From a checkpoint of a small transformer trained on Wikipedia.
Size: 11 layers, width 128, 2 heads of 64, 2.39M parameters.
Architecture: LayerNorm before each block, learned positions, tied embeddings.
Training: a variant of SOAP for these matrices, 149M tokens, 4725 steps.
Each number is 50 + 10 x the weight over the matrix's rms, rounded and kept within 0 to 99. Layers, rows and columns count from 0.

# layer 3 MLP up, 320x128, rms 0.261, rows 23-41, columns 0-127
54 48 57 53 60 64 33 39 57 58 46 45 46 57 47 55 42 73 53 47 48 56 45 42 58 54 58 47 55 25 39 43 59 53 64 31 26 38 36 51 40 55 33 53 52 44 37 55 57 36 46 52 45 49 63 45 45 60 45 74 66 35 57 71 40 48 63 38 54 41 57 43 53 52 56 41 57 51 41 46 45 50 60 57 43 30 67 50 72 59 55 45 43 58 60 52 60 58 45 36 51 34 49 42 51 46 50 39 39 71 46 39 48 19 48 58 38 29 62 47 41 52 61 49 45 43 65 47
56 53 55 33 36 52 43 50 41 47 64 60 54 50 52 50 37 58 48 58 75 45 62 48 54 37 52 58 63 40 61 59 46 58 49 36 64 49 49 66 70 47 46 49 56 40 55 54 56 61 58 52 31 54 39 45 66 36 44 59 47 50 58 64 37 49 32 72 41 50 41 43 51 61 47 52 41 43 50 38 38 44 46 43 70 51 47 47 43 42 30 53 53 49 57 43 45 69 52 43 52 35 40 56 48 47 33 61 69 54 54 44 48 62 40 58 53 33 47 55 44 58 57 52 62 38 53 54
63 32 52 46 45 57 44 49 53 56 36 54 52 44 50 46 46 62 42 59 51 43 52 66 45 41 54 47 52 54 43 48 43 46 39 46 26 53 69 55 56 69 54 68 53 61 52 51 53 48 54 29 53 46 58 52 45 51 51 47 44 42 45 54 54 58 57 35 46 51 62 52 52 46 38 51 59 52 46 71 70 36 61 31 46 48 48 44 52 65 49 68 47 56 58 57 50 55 52 30 56 48 55 58 58 38 59 52 49 59 42 43 51 53 56 47 39 41 41 54 58 44 51 61 47 67 55 47
34 44 37 42 57 49 60 42 46 64 55 39 65 36 54 55 50 56 63 51 69 43 40 39 57 53 63 31 48 48 47 57 69 46 63 54 53 53 52 61 48 60 55 48 46 60 33 37 56 56 54 50 47 43 72 55 51 33 62 45 50 54 51 59 59 40 47 50 21 46 50 51 60 44 39 58 40 38 46 52 47 78 51 69 53 73 35 28 44 60 43 45 52 53 60 56 55 51 52 45 52 59 59 77 39 44 46 31 58 40 45 51 73 49 35 26 38 67 64 52 52 46 42 41 47 57 58 39
24 51 55 37 56 62 57 75 44 68 63 35 37 54 65 51 59 48 50 48 37 56 56 62 61 54 60 48 54 34 52 65 43 64 45 46 54 57 42 46 48 26 43 47 58 47 44 45 68 48 52 55 58 46 40 36 46 67 31 56 43 37 51 73 42 60 43 48 52 39 62 69 54 51 81 56 19 51 38 45 52 36 44 49 49 50 58 50 46 52 71 56 54 33 52 52 51 47 49 55 45 31 71 41 65 39 40 53 49 71 42 45 48 39 45 34 33 50 47 45 52 41 55 34 65 64 41 52
42 49 70 57 45 67 48 63 43 49 41 46 36 49 53 50 39 56 53 37 39 49 57 40 62 40 42 56 46 55 69 41 39 47 55 56 35 57 56 55 61 40 42 56 65 30 44 48 27 41 58 46 52 45 62 64 45 31 76 42 47 53 59 64 81 64 38 53 48 49 53 38 40 69 37 63 52 32 54 37 46 38 61 39 36 54 62 47 32 53 54 34 50 60 40 43 62 65 53 40 34 43 37 54 42 40 42 41 49 58 50 62 58 42 44 59 68 54 48 52 56 41 58 48 50 37 49 53
36 52 49 49 58 46 56 63 71 46 45 36 38 58 55 57 52 42 46 43 43 63 54 43 62 57 66 30 49 52 67 53 41 57 69 47 55 80 48 67 66 60 23 48 43 42 51 50 48 43 45 39 41 50 57 39 57 33 51 45 38 60 48 58 38 53 43 48 61 50 46 54 56 52 52 43 59 38 53 42 39 47 38 56 51 66 33 50 41 52 44 49 50 59 35 64 60 50 48 44 67 48 56 58 43 45 52 50 39 53 36 46 57 27 44 67 47 53 62 64 30 62 45 41 42 70 57 59
58 26 56 68 40 64 56 48 51 56 47 36 38 44 48 54 68 46 50 49 45 33 39 56 47 33 36 45 42 43 45 47 54 60 49 55 47 38 45 51 60 49 49 42 60 35 46 51 43 41 52 54 48 39 34 38 53 35 41 59 55 60 41 51 53 53 34 62 28 42 61 41 59 62 53 62 50 65 45 50 47 43 41 48 51 32 35 49 77 44 53 56 71 44 51 57 41 34 55 55 58 48 48 70 58 64 73 51 38 62 57 44 36 56 27 48 54 47 48 60 75 45 68 54 62 54 48 55
51 45 27 51 49 46 64 59 53 59 51 53 48 44 28 54 54 55 30 61 59 40 40 35 40 70 37 25 57 51 53 45 47 52 39 56 51 62 60 29 48 38 52 40 62 58 57 47 39 35 61 43 63 52 61 45 70 44 53 33 50 47 29 56 30 66 44 82 47 61 50 41 67 47 43 66 41 40 58 59 53 50 48 53 58 52 33 46 52 32 34 41 60 65 47 47 50 50 40 46 49 49 48 55 25 68 47 56 41 52 40 45 57 55 49 61 49 38 63 48 56 52 52 67 49 45 47 35
48 66 41 65 62 40 53 41 52 47 46 51 69 50 66 42 46 60 30 68 55 49 62 66 47 44 60 49 40 42 51 38 68 44 61 50 61 44 50 39 53 58 52 35 44 46 50 63 57 58 43 47 43 47 35 67 68 57 50 45 54 58 47 39 59 52 50 62 47 50 39 52 56 68 53 37 40 47 60 42 52 30 61 45 55 57 40 49 36 61 45 47 48 45 45 34 48 62 31 52 50 66 53 72 46 60 45 55 69 47 52 48 49 48 43 55 44 37 58 56 50 43 54 40 54 48 46 38
44 51 58 59 49 48 44 46 53 45 39 69 41 57 42 75 60 53 53 31 51 48 73 55 54 54 43 65 49 55 48 62 27 50 58 59 55 66 60 38 52 45 48 52 46 39 31 52 48 45 51 58 57 54 72 63 42 33 70 44 60 25 38 50 39 65 44 53 58 49 12 31 53 57 43 61 37 35 52 40 50 57 39 51 31 64 68 37 61 46 52 44 65 43 56 61 45 36 56 48 59 51 64 73 37 47 56 51 47 62 34 45 55 59 58 50 42 48 61 41 54 51 40 53 39 48 52 67
42 62 58 58 67 46 43 51 61 40 35 59 66 43 36 42 53 58 42 63 51 47 41 51 34 52 53 44 41 40 53 35 57 44 63 53 55 70 43 55 64 64 36 56 52 47 48 50 42 38 58 54 30 56 34 57 42 60 60 43 57 40 50 53 27 56 57 58 61 45 66 55 47 44 53 41 57 48 46 48 54 39 59 51 38 55 46 42 45 36 44 55 46 44 48 72 45 38 47 50 53 59 67 48 60 51 68 51 42 54 63 55 51 48 50 57 46 46 54 51 44 42 48 44 48 56 52 57
49 51 41 55 54 51 55 48 29 51 59 62 51 48 79 54 42 33 64 69 55 50 59 57 38 35 34 50 51 36 52 38 25 50 56 49 33 36 58 60 38 52 49 42 56 51 71 26 54 75 53 45 33 36 66 34 44 62 57 44 32 35 60 66 47 52 53 40 57 30 48 29 38 58 47 45 64 55 48 44 31 42 59 53 64 49 42 45 69 48 37 37 43 19 42 39 41 52 45 29 55 47 56 38 49 48 44 29 46 59 53 66 72 43 90 73 48 61 50 47 41 62 38 45 55 61 58 64
45 54 47 56 49 28 36 34 44 66 47 66 54 32 46 26 64 40 49 56 50 67 54 45 60 62 52 46 68 64 51 51 63 50 57 45 49 45 50 44 55 58 52 44 51 43 41 55 63 62 38 58 52 56 40 48 57 61 52 35 59 59 37 49 39 46 49 55 54 49 42 57 49 53 61 56 61 52 31 42 48 54 15 37 65 58 37 44 50 51 56 45 45 42 49 47 48 56 44 48 57 56 54 47 65 36 67 53 41 48 46 45 54 48 40 60 40 57 69 63 48 57 51 48 49 49 38 54
44 68 62 36 46 62 35 63 45 75 42 41 33 39 58 39 47 61 57 35 43 56 41 42 32 56 49 51 32 40 64 54 37 62 44 63 55 38 42 61 45 54 51 49 36 54 53 73 61 44 56 55 73 45 46 49 55 51 46 59 42 43 74 56 70 55 59 55 37 37 54 33 47 76 56 38 47 41 37 39 51 67 50 63 37 37 46 51 54 67 39 33 40 54 57 54 39 40 52 56 66 67 74 22 38 53 56 48 42 35 59 52 41 57 60 58 44 42 38 58 52 49 46 38 58 53 59 39
51 68 52 55 47 50 30 48 77 37 65 67 46 41 39 54 46 41 55 37 41 36 50 51 60 58 46 40 30 54 64 45 38 38 64 26 68 42 53 46 38 57 56 55 65 41 54 49 53 47 48 53 69 38 50 51 50 52 69 56 54 55 51 46 45 57 39 45 68 48 49 56 45 55 63 47 51 57 30 60 52 51 68 58 42 40 47 41 41 43 59 52 40 58 50 53 46 52 35 71 45 28 43 37 55 36 47 46 54 35 55 57 50 55 46 39 59 51 38 52 44 46 59 52 36 61 26 53
59 47 55 61 43 41 54 42 52 37 52 52 44 47 43 58 59 42 66 54 42 51 35 50 62 36 54 57 49 55 60 34 64 51 59 55 49 51 53 53 58 41 50 45 58 58 39 47 46 30 63 51 46 61 71 38 61 42 60 47 57 36 36 47 56 46 45 52 35 40 57 50 26 58 52 57 44 48 65 52 53 34 58 53 50 56 47 56 53 42 71 65 50 40 38 48 55 52 53 31 27 51 56 49 45 65 60 56 54 38 36 52 67 44 53 68 57 56 45 61 50 46 61 50 45 36 45 44
53 53 58 52 56 49 60 31 56 50 70 55 67 60 58 50 50 75 66 64 45 80 34 62 45 49 57 55 27 53 43 63 50 42 47 58 44 56 51 50 46 64 45 43 53 39 45 40 42 46 44 19 46 50 46 53 38 38 57 39 44 56 33 55 45 62 46 47 65 55 55 57 51 48 45 57 58 29 56 67 51 54 61 48 53 59 38 32 49 34 59 46 40 45 40 48 48 59 40 29 49 25 48 56 41 33 46 34 57 46 46 65 47 45 59 63 54 54 49 62 44 44 39 40 50 48 30 43
45 37 73 61 48 72 59 35 59 54 56 45 50 46 45 47 58 38 61 47 54 51 58 58 57 56 55 54 44 44 57 31 45 51 43 60 51 43 68 44 70 53 39 67 31 71 38 53 55 43 51 36 71 47 54 40 56 44 28 42 57 40 42 48 28 30 35 55 51 52 39 48 51 48 48 59 54 55 45 47 47 45 49 46 54 47 44 45 59 46 37 74 70 52 56 36 56 09 40 57 43 67 57 71 50 51 52 48 50 45 31 71 57 61 37 66 58 36 38 27 70 42 57 73 58 59 53 50
# layer 3 MLP down (transposed), 320x128, rms 0.191, rows 23-40, columns 0-127
52 48 28 42 61 63 48 56 37 53 47 51 56 56 32 50 44 40 72 55 48 52 27 49 55 44 47 51 55 58 42 62 53 54 47 62 50 45 48 40 47 45 45 48 37 62 54 42 64 39 56 58 52 39 49 32 45 47 45 48 49 56 59 51 59 48 42 41 52 44 59 50 55 56 41 47 67 53 53 56 41 47 40 56 51 59 54 46 44 58 57 51 44 43 48 58 61 47 44 63 57 33 77 54 58 41 45 54 52 41 45 47 38 44 54 50 54 51 70 30 35 42 58 62 49 84 39 64
41 47 50 69 55 44 55 65 49 47 44 33 61 42 49 54 55 49 52 59 46 58 45 40 72 50 52 65 47 56 46 54 64 57 47 53 59 50 51 43 53 65 37 42 36 68 66 48 40 46 36 45 66 33 61 49 50 48 47 54 53 65 43 59 37 41 57 49 46 35 46 54 41 60 58 56 47 61 60 45 58 56 56 49 43 64 40 38 51 59 64 50 37 49 54 76 54 53 46 43 40 47 49 59 31 46 51 41 42 37 47 51 49 58 52 59 49 50 44 42 54 56 49 44 55 61 53 41
47 48 63 54 49 63 50 43 36 69 46 42 41 58 57 55 39 51 58 56 61 65 34 32 54 53 35 57 61 51 57 54 69 42 55 47 39 59 74 34 53 46 51 51 39 43 69 42 52 56 55 53 48 32 36 45 62 41 36 51 46 54 43 51 37 56 43 44 51 41 64 63 32 68 54 59 66 48 48 44 49 50 46 61 56 61 65 54 69 58 59 51 37 51 54 63 57 52 38 40 48 60 65 58 38 41 58 52 39 50 49 66 58 55 68 49 48 68 55 47 56 46 55 52 56 35 59 49
45 48 44 40 70 47 44 39 40 74 47 47 47 55 63 38 46 43 54 42 59 46 41 31 61 53 46 65 57 42 52 30 62 45 59 41 42 50 49 39 41 43 61 53 67 38 58 41 48 55 41 64 63 53 36 45 37 49 50 56 55 41 56 59 49 28 61 50 65 49 60 47 23 59 46 35 56 39 64 40 68 74 42 35 67 63 52 53 51 44 30 57 51 56 56 52 71 30 37 44 61 60 48 27 61 40 44 39 56 47 40 63 48 51 50 31 42 47 55 71 48 40 64 45 44 53 55 48
61 60 65 45 63 48 50 50 40 76 53 39 64 39 55 45 70 69 63 66 61 51 41 53 61 68 63 54 58 41 52 65 69 35 41 63 49 39 61 41 53 59 43 46 74 39 69 64 51 41 31 32 44 51 57 38 50 58 41 68 24 30 53 34 67 52 63 50 37 56 53 42 63 49 55 46 47 50 46 58 54 64 59 31 51 20 60 63 59 69 51 47 50 42 65 50 62 62 55 37 55 55 49 64 53 52 43 45 44 68 49 50 49 49 55 49 57 59 61 59 44 46 61 42 58 51 47 46
41 50 49 62 61 38 38 51 52 57 34 48 48 32 51 72 30 50 57 69 49 44 57 43 50 39 45 44 59 36 47 48 51 42 36 66 65 45 43 46 45 48 53 48 47 57 43 53 43 65 38 76 42 46 35 41 49 49 41 50 52 55 53 45 55 54 52 48 62 53 56 60 30 38 57 48 47 56 31 66 47 50 65 61 36 26 42 39 46 43 38 57 50 38 45 50 46 43 47 62 41 33 61 41 38 40 71 55 47 61 46 48 52 71 36 45 50 47 50 60 47 48 65 49 52 52 49 51
45 48 40 63 48 52 52 44 29 57 36 66 50 30 43 53 66 40 44 56 44 51 55 41 48 49 44 43 46 59 35 65 29 40 44 51 33 41 57 44 48 37 51 41 43 60 73 40 49 47 39 51 32 50 55 38 60 42 66 59 26 48 43 36 55 45 51 27 17 62 52 45 56 65 54 53 64 54 49 62 41 47 48 42 51 40 67 44 58 56 57 41 49 44 41 53 49 50 60 47 54 50 59 57 43 63 40 54 44 54 56 41 41 38 43 56 45 67 54 49 57 58 45 57 38 55 42 60
67 48 68 55 47 62 52 46 38 60 53 61 54 43 40 47 49 36 37 36 49 40 60 38 40 46 38 11 40 42 54 50 39 48 46 38 56 47 53 55 53 70 43 34 52 45 65 64 68 40 49 41 51 37 62 34 59 53 69 55 51 46 53 57 54 63 31 50 29 49 53 42 62 50 63 58 53 61 65 30 45 54 65 66 61 52 67 32 47 54 50 44 72 48 30 56 51 56 54 51 61 52 72 55 31 52 29 39 59 52 67 42 47 47 41 41 55 68 38 39 51 53 67 39 51 44 41 55
60 25 31 43 61 39 36 63 52 55 47 47 53 34 47 49 46 55 41 41 37 57 38 47 50 64 67 43 55 59 55 30 32 46 45 55 52 33 63 46 48 72 40 58 38 54 46 58 53 49 50 47 59 60 48 36 48 42 40 43 36 49 47 51 20 53 38 67 49 40 50 44 57 66 46 55 56 49 66 50 50 37 42 36 44 52 43 75 58 46 43 42 62 53 37 47 34 45 40 47 37 43 48 64 61 60 58 61 55 38 41 70 53 39 52 63 54 51 50 42 68 53 73 53 68 65 54 60
38 70 67 54 42 68 57 47 55 43 71 42 52 43 48 54 54 55 55 56 30 51 66 69 38 58 51 44 54 57 57 45 53 59 61 57 42 39 48 51 37 49 70 52 68 53 63 56 48 58 59 54 68 52 49 50 31 46 60 60 37 39 50 62 41 49 23 77 59 53 58 56 56 36 35 51 49 48 44 39 30 39 54 49 56 45 57 34 53 58 52 49 58 55 58 71 38 48 43 41 34 52 55 49 46 54 46 59 43 25 50 57 55 45 52 44 28 35 29 61 55 58 41 47 57 40 45 58
48 37 54 61 49 47 44 32 51 44 57 51 36 46 32 46 34 46 60 44 57 47 47 35 52 41 46 39 58 29 48 51 46 43 51 57 56 49 48 62 50 50 62 45 31 45 63 34 51 63 52 47 31 52 40 53 55 50 54 50 60 57 67 27 64 55 46 46 50 56 48 42 53 58 53 37 50 51 58 75 54 58 47 49 55 41 46 52 54 44 37 40 30 57 37 43 44 47 42 48 47 72 50 58 55 41 42 47 46 52 68 56 55 45 67 61 34 42 53 42 65 51 32 68 83 50 39 26
51 48 43 63 54 45 45 54 52 46 45 59 40 51 55 59 70 50 64 32 35 55 58 45 39 48 47 39 60 37 60 53 37 53 47 63 67 57 55 56 50 69 49 47 50 58 52 66 58 53 40 39 46 53 52 44 43 57 47 52 58 58 71 48 51 53 57 40 25 52 40 60 42 63 51 56 42 61 49 46 65 58 43 57 54 43 33 39 52 57 49 60 55 49 55 45 41 40 55 42 55 47 49 34 37 57 34 44 55 50 54 50 34 40 39 42 61 76 44 41 42 47 50 42 53 53 30 54
63 34 60 61 44 36 67 52 46 53 55 71 34 46 38 42 52 55 59 47 40 43 51 36 47 44 46 56 55 48 48 57 63 54 53 57 41 60 43 56 52 48 54 48 59 60 57 56 53 39 54 49 53 60 56 41 54 60 45 41 50 54 42 22 50 45 57 55 51 64 49 72 52 44 55 39 21 50 59 65 76 49 48 59 48 27 38 52 47 48 56 47 63 40 43 51 60 46 51 45 45 53 37 43 61 63 51 42 60 36 61 48 47 58 46 55 50 54 45 44 56 59 50 61 55 43 42 45
58 40 51 45 63 57 27 30 37 60 60 82 49 39 60 47 55 58 61 52 41 67 46 52 68 56 50 56 62 38 47 47 40 49 48 66 55 55 41 51 70 60 61 47 51 44 37 50 59 51 57 47 49 35 59 43 43 56 51 44 46 25 56 62 44 56 67 59 61 55 52 55 26 45 51 60 61 43 44 45 60 55 55 48 69 53 63 55 58 35 39 60 52 68 57 64 55 75 45 56 56 54 57 54 30 46 46 54 50 65 41 50 53 58 58 54 47 66 50 27 58 49 60 42 50 64 41 62
28 32 52 45 46 54 40 46 56 48 46 34 24 50 37 37 47 44 60 54 54 58 34 58 37 45 51 41 57 43 76 59 48 66 43 56 46 68 42 36 59 62 43 36 37 74 68 39 46 51 39 45 42 47 63 56 52 62 71 53 41 65 53 51 47 60 45 64 52 51 29 38 49 58 59 58 37 59 32 58 30 54 44 51 62 47 37 49 39 46 48 47 40 44 43 48 60 55 58 56 44 68 53 41 57 40 80 50 37 41 60 37 51 54 47 65 43 58 33 92 51 54 22 45 39 58 39 39
45 39 58 67 33 64 57 52 43 78 48 43 64 47 53 43 54 58 39 60 67 54 66 53 52 49 46 36 52 43 50 35 50 55 39 55 57 40 71 46 51 57 35 54 43 48 57 40 66 36 70 50 33 51 64 52 33 41 44 52 44 50 61 59 50 45 57 60 55 54 34 54 30 61 76 57 61 54 59 54 43 50 34 40 46 46 60 60 60 44 50 50 45 52 53 43 51 47 48 40 48 39 50 77 47 52 68 52 45 40 54 54 48 46 29 59 59 50 63 45 43 47 50 65 57 43 42 60
53 47 61 33 70 67 29 63 63 47 54 35 53 55 52 58 47 51 57 47 52 54 36 51 50 54 59 45 46 52 38 25 57 44 50 54 66 54 50 50 41 52 35 51 38 40 39 61 46 60 51 41 52 52 46 55 47 56 47 50 54 52 40 50 48 73 33 53 50 40 35 50 46 45 52 56 56 40 57 49 42 44 65 52 55 55 60 50 57 51 57 54 51 68 37 59 41 30 50 52 54 50 73 42 46 47 37 72 27 53 37 50 44 47 65 40 50 50 57 47 41 46 51 41 42 44 76 51
52 51 54 51 52 48 49 48 41 46 56 53 77 34 70 55 51 40 31 48 54 70 62 41 35 54 49 56 45 34 57 61 42 56 41 53 36 74 62 39 63 64 45 53 46 70 74 59 56 37 81 45 54 62 60 48 60 37 63 54 42 59 44 42 47 50 35 49 41 45 33 53 54 54 49 60 71 42 41 38 29 43 54 55 38 55 51 54 42 53 50 57 42 54 48 62 58 41 54 51 42 45 29 47 53 81 52 47 51 37 56 46 60 46 57 48 48 46 65 68 58 41 53 55 49 40 57 60
# layer 3 MLP gate, 320x128, rms 0.286, rows 24-41, columns 0-127
39 41 41 54 42 50 53 58 46 60 58 45 46 69 52 66 58 63 55 36 48 50 60 53 54 56 39 39 59 25 35 50 51 33 50 45 21 42 54 46 37 41 38 42 46 47 67 53 45 58 57 61 63 55 47 53 57 62 69 54 46 43 52 49 41 45 44 46 43 43 49 32 47 56 47 39 67 40 69 46 42 43 61 53 48 33 54 61 43 50 61 52 45 62 45 62 45 38 51 45 49 42 50 38 36 38 39 51 40 46 51 44 66 55 58 53 24 59 60 47 38 39 45 35 47 38 60 58
52 47 58 55 57 70 54 42 37 61 52 53 39 57 64 60 63 54 40 55 61 42 45 77 31 51 47 49 31 41 65 48 56 38 34 70 22 48 48 49 44 55 59 51 57 55 65 54 37 51 45 35 54 54 46 43 52 70 53 45 58 47 37 33 37 36 42 53 74 54 48 61 55 55 54 61 52 47 56 61 62 78 45 52 42 34 35 46 62 49 60 58 54 40 59 50 40 48 42 38 51 50 48 47 65 56 45 39 56 40 54 44 48 57 35 49 52 57 45 52 59 55 32 54 40 48 53 48
39 41 40 42 80 59 54 47 52 44 67 59 32 56 51 60 46 33 51 52 61 57 59 75 67 57 42 45 65 54 48 53 52 45 61 50 59 43 48 60 53 61 47 41 43 55 52 32 38 25 51 54 37 36 57 45 38 59 46 56 59 41 56 67 42 54 50 52 61 68 55 41 65 56 81 46 61 65 57 38 40 13 44 42 43 50 46 56 40 55 59 49 26 55 56 35 59 34 76 61 47 47 47 39 53 41 57 43 45 64 46 46 44 39 58 34 55 36 54 63 58 58 49 33 52 47 52 63
48 44 44 60 65 68 58 52 56 75 51 44 22 52 32 58 57 48 53 44 36 47 45 66 47 50 39 58 49 60 52 43 52 53 51 68 61 52 44 58 47 60 44 58 55 55 48 40 54 59 51 63 40 53 38 74 35 70 64 65 75 46 52 64 57 61 48 86 41 35 56 61 46 47 48 56 55 58 43 45 51 48 45 53 63 55 58 30 33 39 54 35 41 42 27 50 47 45 59 50 51 53 47 22 39 65 46 41 64 43 51 41 74 51 38 45 54 47 41 41 51 42 39 60 26 55 43 30
64 58 50 46 53 51 37 48 46 60 64 47 25 42 66 51 61 43 35 39 36 36 43 48 48 63 50 44 57 55 35 56 48 53 56 47 37 51 49 69 50 56 50 53 67 48 59 50 67 27 72 75 42 60 45 72 30 22 45 51 49 52 55 57 51 35 51 39 45 49 54 43 55 59 55 57 45 57 53 42 56 46 55 40 38 48 57 49 57 66 43 40 42 61 61 39 54 54 44 46 54 48 56 36 57 44 49 32 58 46 58 54 50 39 53 49 59 59 46 62 44 48 46 36 31 36 52 37
55 56 66 61 52 62 58 39 64 39 33 31 57 50 50 49 50 62 53 55 49 54 55 51 57 57 64 38 59 36 64 29 69 41 55 33 57 42 52 43 53 59 49 49 65 34 39 47 52 51 68 70 48 48 48 47 58 38 52 67 70 51 54 43 61 60 53 59 66 45 41 55 24 64 55 64 48 55 34 57 63 57 24 54 40 54 52 30 55 57 40 44 36 51 55 42 49 63 52 50 65 43 50 50 46 68 43 52 45 30 63 40 51 55 49 55 38 37 32 36 44 57 52 53 59 44 45 52
58 45 39 71 75 36 37 58 74 51 44 63 36 54 52 70 51 40 39 50 40 39 42 52 33 51 60 42 42 59 43 63 69 48 45 61 52 50 42 31 55 32 45 53 57 59 41 53 46 61 31 50 57 48 22 38 40 69 33 36 61 45 53 66 52 48 44 56 64 66 54 40 48 48 46 43 57 39 52 46 51 38 45 67 43 68 31 40 54 49 47 44 50 36 58 47 33 30 57 63 38 58 34 38 64 65 40 38 61 26 67 48 49 65 41 32 70 57 56 63 76 78 36 41 43 58 55 40
50 52 58 65 69 46 48 52 65 64 50 61 35 55 47 50 35 58 40 61 55 68 50 47 63 70 65 49 61 46 68 54 54 50 47 52 43 56 44 33 42 37 50 36 60 36 32 55 34 45 47 31 40 46 54 42 54 34 70 40 55 49 50 36 71 48 40 51 47 63 27 47 55 41 58 62 40 35 40 42 62 37 38 51 60 61 50 31 43 40 48 38 56 53 56 44 39 61 51 59 43 39 54 57 49 39 53 50 54 43 46 48 50 41 49 65 57 40 60 46 58 71 57 55 50 51 66 43
46 49 50 34 48 54 62 52 54 61 78 75 48 43 41 34 62 40 61 72 64 66 55 70 55 55 62 50 66 70 64 55 70 58 53 43 39 52 50 56 34 39 58 38 61 47 56 51 40 56 46 62 61 56 37 47 48 50 58 46 45 66 32 59 51 59 60 43 59 66 48 51 45 51 52 39 53 33 42 56 57 28 49 54 42 68 67 47 57 48 65 35 30 43 50 27 57 49 29 45 50 61 47 54 35 47 40 76 50 43 24 46 67 52 54 34 50 46 54 50 39 46 45 54 49 40 52 43
43 41 66 51 62 49 25 36 40 56 52 57 34 44 65 47 47 34 70 46 67 38 58 46 45 62 43 57 51 55 54 42 51 71 58 63 61 58 42 47 41 45 51 57 61 41 58 70 48 74 48 59 59 45 60 59 47 50 78 33 49 30 59 57 46 43 51 66 70 24 49 50 59 64 37 52 48 41 55 50 51 54 46 38 25 42 67 49 44 46 52 34 61 41 49 36 47 49 35 36 44 71 40 42 63 49 69 47 50 47 67 61 64 43 63 64 54 46 46 48 63 58 51 40 42 47 48 60
59 45 36 58 47 53 67 54 49 62 52 37 54 60 55 39 33 45 46 50 42 38 42 36 47 51 42 46 55 45 47 45 39 62 46 60 56 51 58 55 56 40 44 52 51 52 53 34 51 61 60 52 38 52 42 41 40 46 41 38 57 67 76 42 67 45 51 47 52 57 37 57 38 63 44 52 55 65 51 46 45 51 33 41 60 71 50 28 52 57 45 53 53 55 72 46 44 45 63 52 43 39 63 45 55 58 45 43 49 53 67 52 56 45 49 56 33 59 47 43 30 44 44 63 57 55 43 43
64 38 47 55 35 55 50 54 52 50 52 67 36 54 39 58 43 40 51 43 27 38 59 47 48 46 46 59 41 60 70 61 77 39 49 61 44 74 41 53 56 46 78 86 49 59 45 83 32 36 54 52 45 63 36 47 69 56 65 52 57 34 38 49 67 53 43 51 46 49 70 68 51 36 45 47 34 46 49 36 61 50 46 76 43 44 52 56 50 52 51 55 60 75 60 40 45 55 60 42 57 42 61 50 43 65 69 56 57 32 53 16 53 44 32 36 47 53 50 45 42 44 47 61 48 40 19 41
57 41 51 44 60 47 37 43 48 52 58 47 49 45 49 52 60 45 40 41 54 63 58 40 30 62 66 53 50 58 60 58 52 56 41 77 39 58 46 40 46 36 31 43 55 42 45 45 39 55 39 45 56 32 42 53 46 56 67 59 63 50 60 67 49 29 58 59 62 48 50 54 37 53 59 58 60 45 36 44 43 60 29 44 54 45 59 51 61 51 57 32 49 52 40 47 41 53 44 33 59 48 52 45 58 55 55 40 38 46 51 49 52 36 39 42 70 71 60 56 75 54 55 36 45 77 39 34
65 69 40 53 48 55 47 31 71 38 75 66 62 54 38 44 61 56 43 42 52 39 46 58 57 38 48 43 62 48 38 43 46 45 63 70 49 41 57 52 27 33 47 65 50 37 38 39 33 49 41 60 68 57 46 51 49 39 39 34 48 51 36 52 59 53 47 57 60 43 47 51 62 51 45 48 45 39 59 28 43 53 45 33 51 63 40 59 42 32 51 61 51 37 45 46 57 48 62 55 55 61 66 68 60 51 37 55 28 53 49 53 67 58 50 49 52 45 65 48 69 50 53 54 34 50 54 46
28 52 30 45 62 42 47 58 53 51 66 48 56 47 70 54 57 32 50 56 59 57 71 65 54 43 51 46 41 37 43 46 53 51 42 52 63 30 64 49 55 48 42 54 64 64 34 42 50 62 39 28 60 48 58 44 32 38 72 42 58 56 47 68 52 40 52 47 47 51 33 51 45 50 53 46 55 41 62 56 47 56 31 38 43 51 48 59 70 57 51 55 55 68 58 38 65 55 48 63 56 37 51 38 44 36 66 40 54 58 49 58 36 32 48 55 53 48 65 43 35 60 55 43 43 46 49 50
48 59 65 59 60 41 41 29 67 51 53 49 61 45 60 45 33 49 43 35 53 37 65 58 67 67 58 35 42 54 51 52 56 38 53 53 54 31 47 49 55 42 47 56 49 52 47 61 61 65 45 48 53 36 50 59 49 45 45 50 43 51 51 36 55 46 33 60 39 41 46 55 54 60 38 48 56 51 45 41 51 57 47 34 61 50 49 42 52 53 49 53 59 39 69 53 42 53 51 60 48 53 64 51 60 28 51 32 42 50 46 54 59 57 43 40 50 69 64 49 40 63 55 48 47 72 48 41
53 42 56 69 65 51 63 53 55 39 59 48 54 56 54 33 45 45 65 47 56 54 56 69 57 40 45 53 43 40 37 58 57 48 52 49 56 55 42 54 38 36 47 45 54 32 31 59 49 49 31 45 56 49 67 46 33 53 56 27 64 47 43 68 51 60 60 68 79 57 59 54 44 45 47 56 48 53 47 42 70 38 38 57 71 54 43 47 55 39 50 55 53 49 48 37 47 44 47 51 56 46 56 42 66 43 43 48 58 51 21 36 68 44 54 47 48 54 46 36 51 65 50 38 51 60 33 68
56 37 33 66 58 53 43 60 42 47 37 74 37 68 40 41 52 44 13 49 48 54 63 52 65 39 39 66 32 57 44 53 57 28 61 53 45 45 55 55 66 51 49 55 46 59 53 50 50 45 50 44 54 50 42 49 24 27 43 52 48 52 54 54 44 60 52 40 46 48 44 33 75 38 59 47 59 54 43 34 48 54 40 46 64 55 65 53 48 42 57 57 56 46 53 27 75 54 57 33 28 37 59 29 48 33 30 52 33 72 69 62 50 53 50 56 48 45 43 68 43 66 49 59 45 53 40 62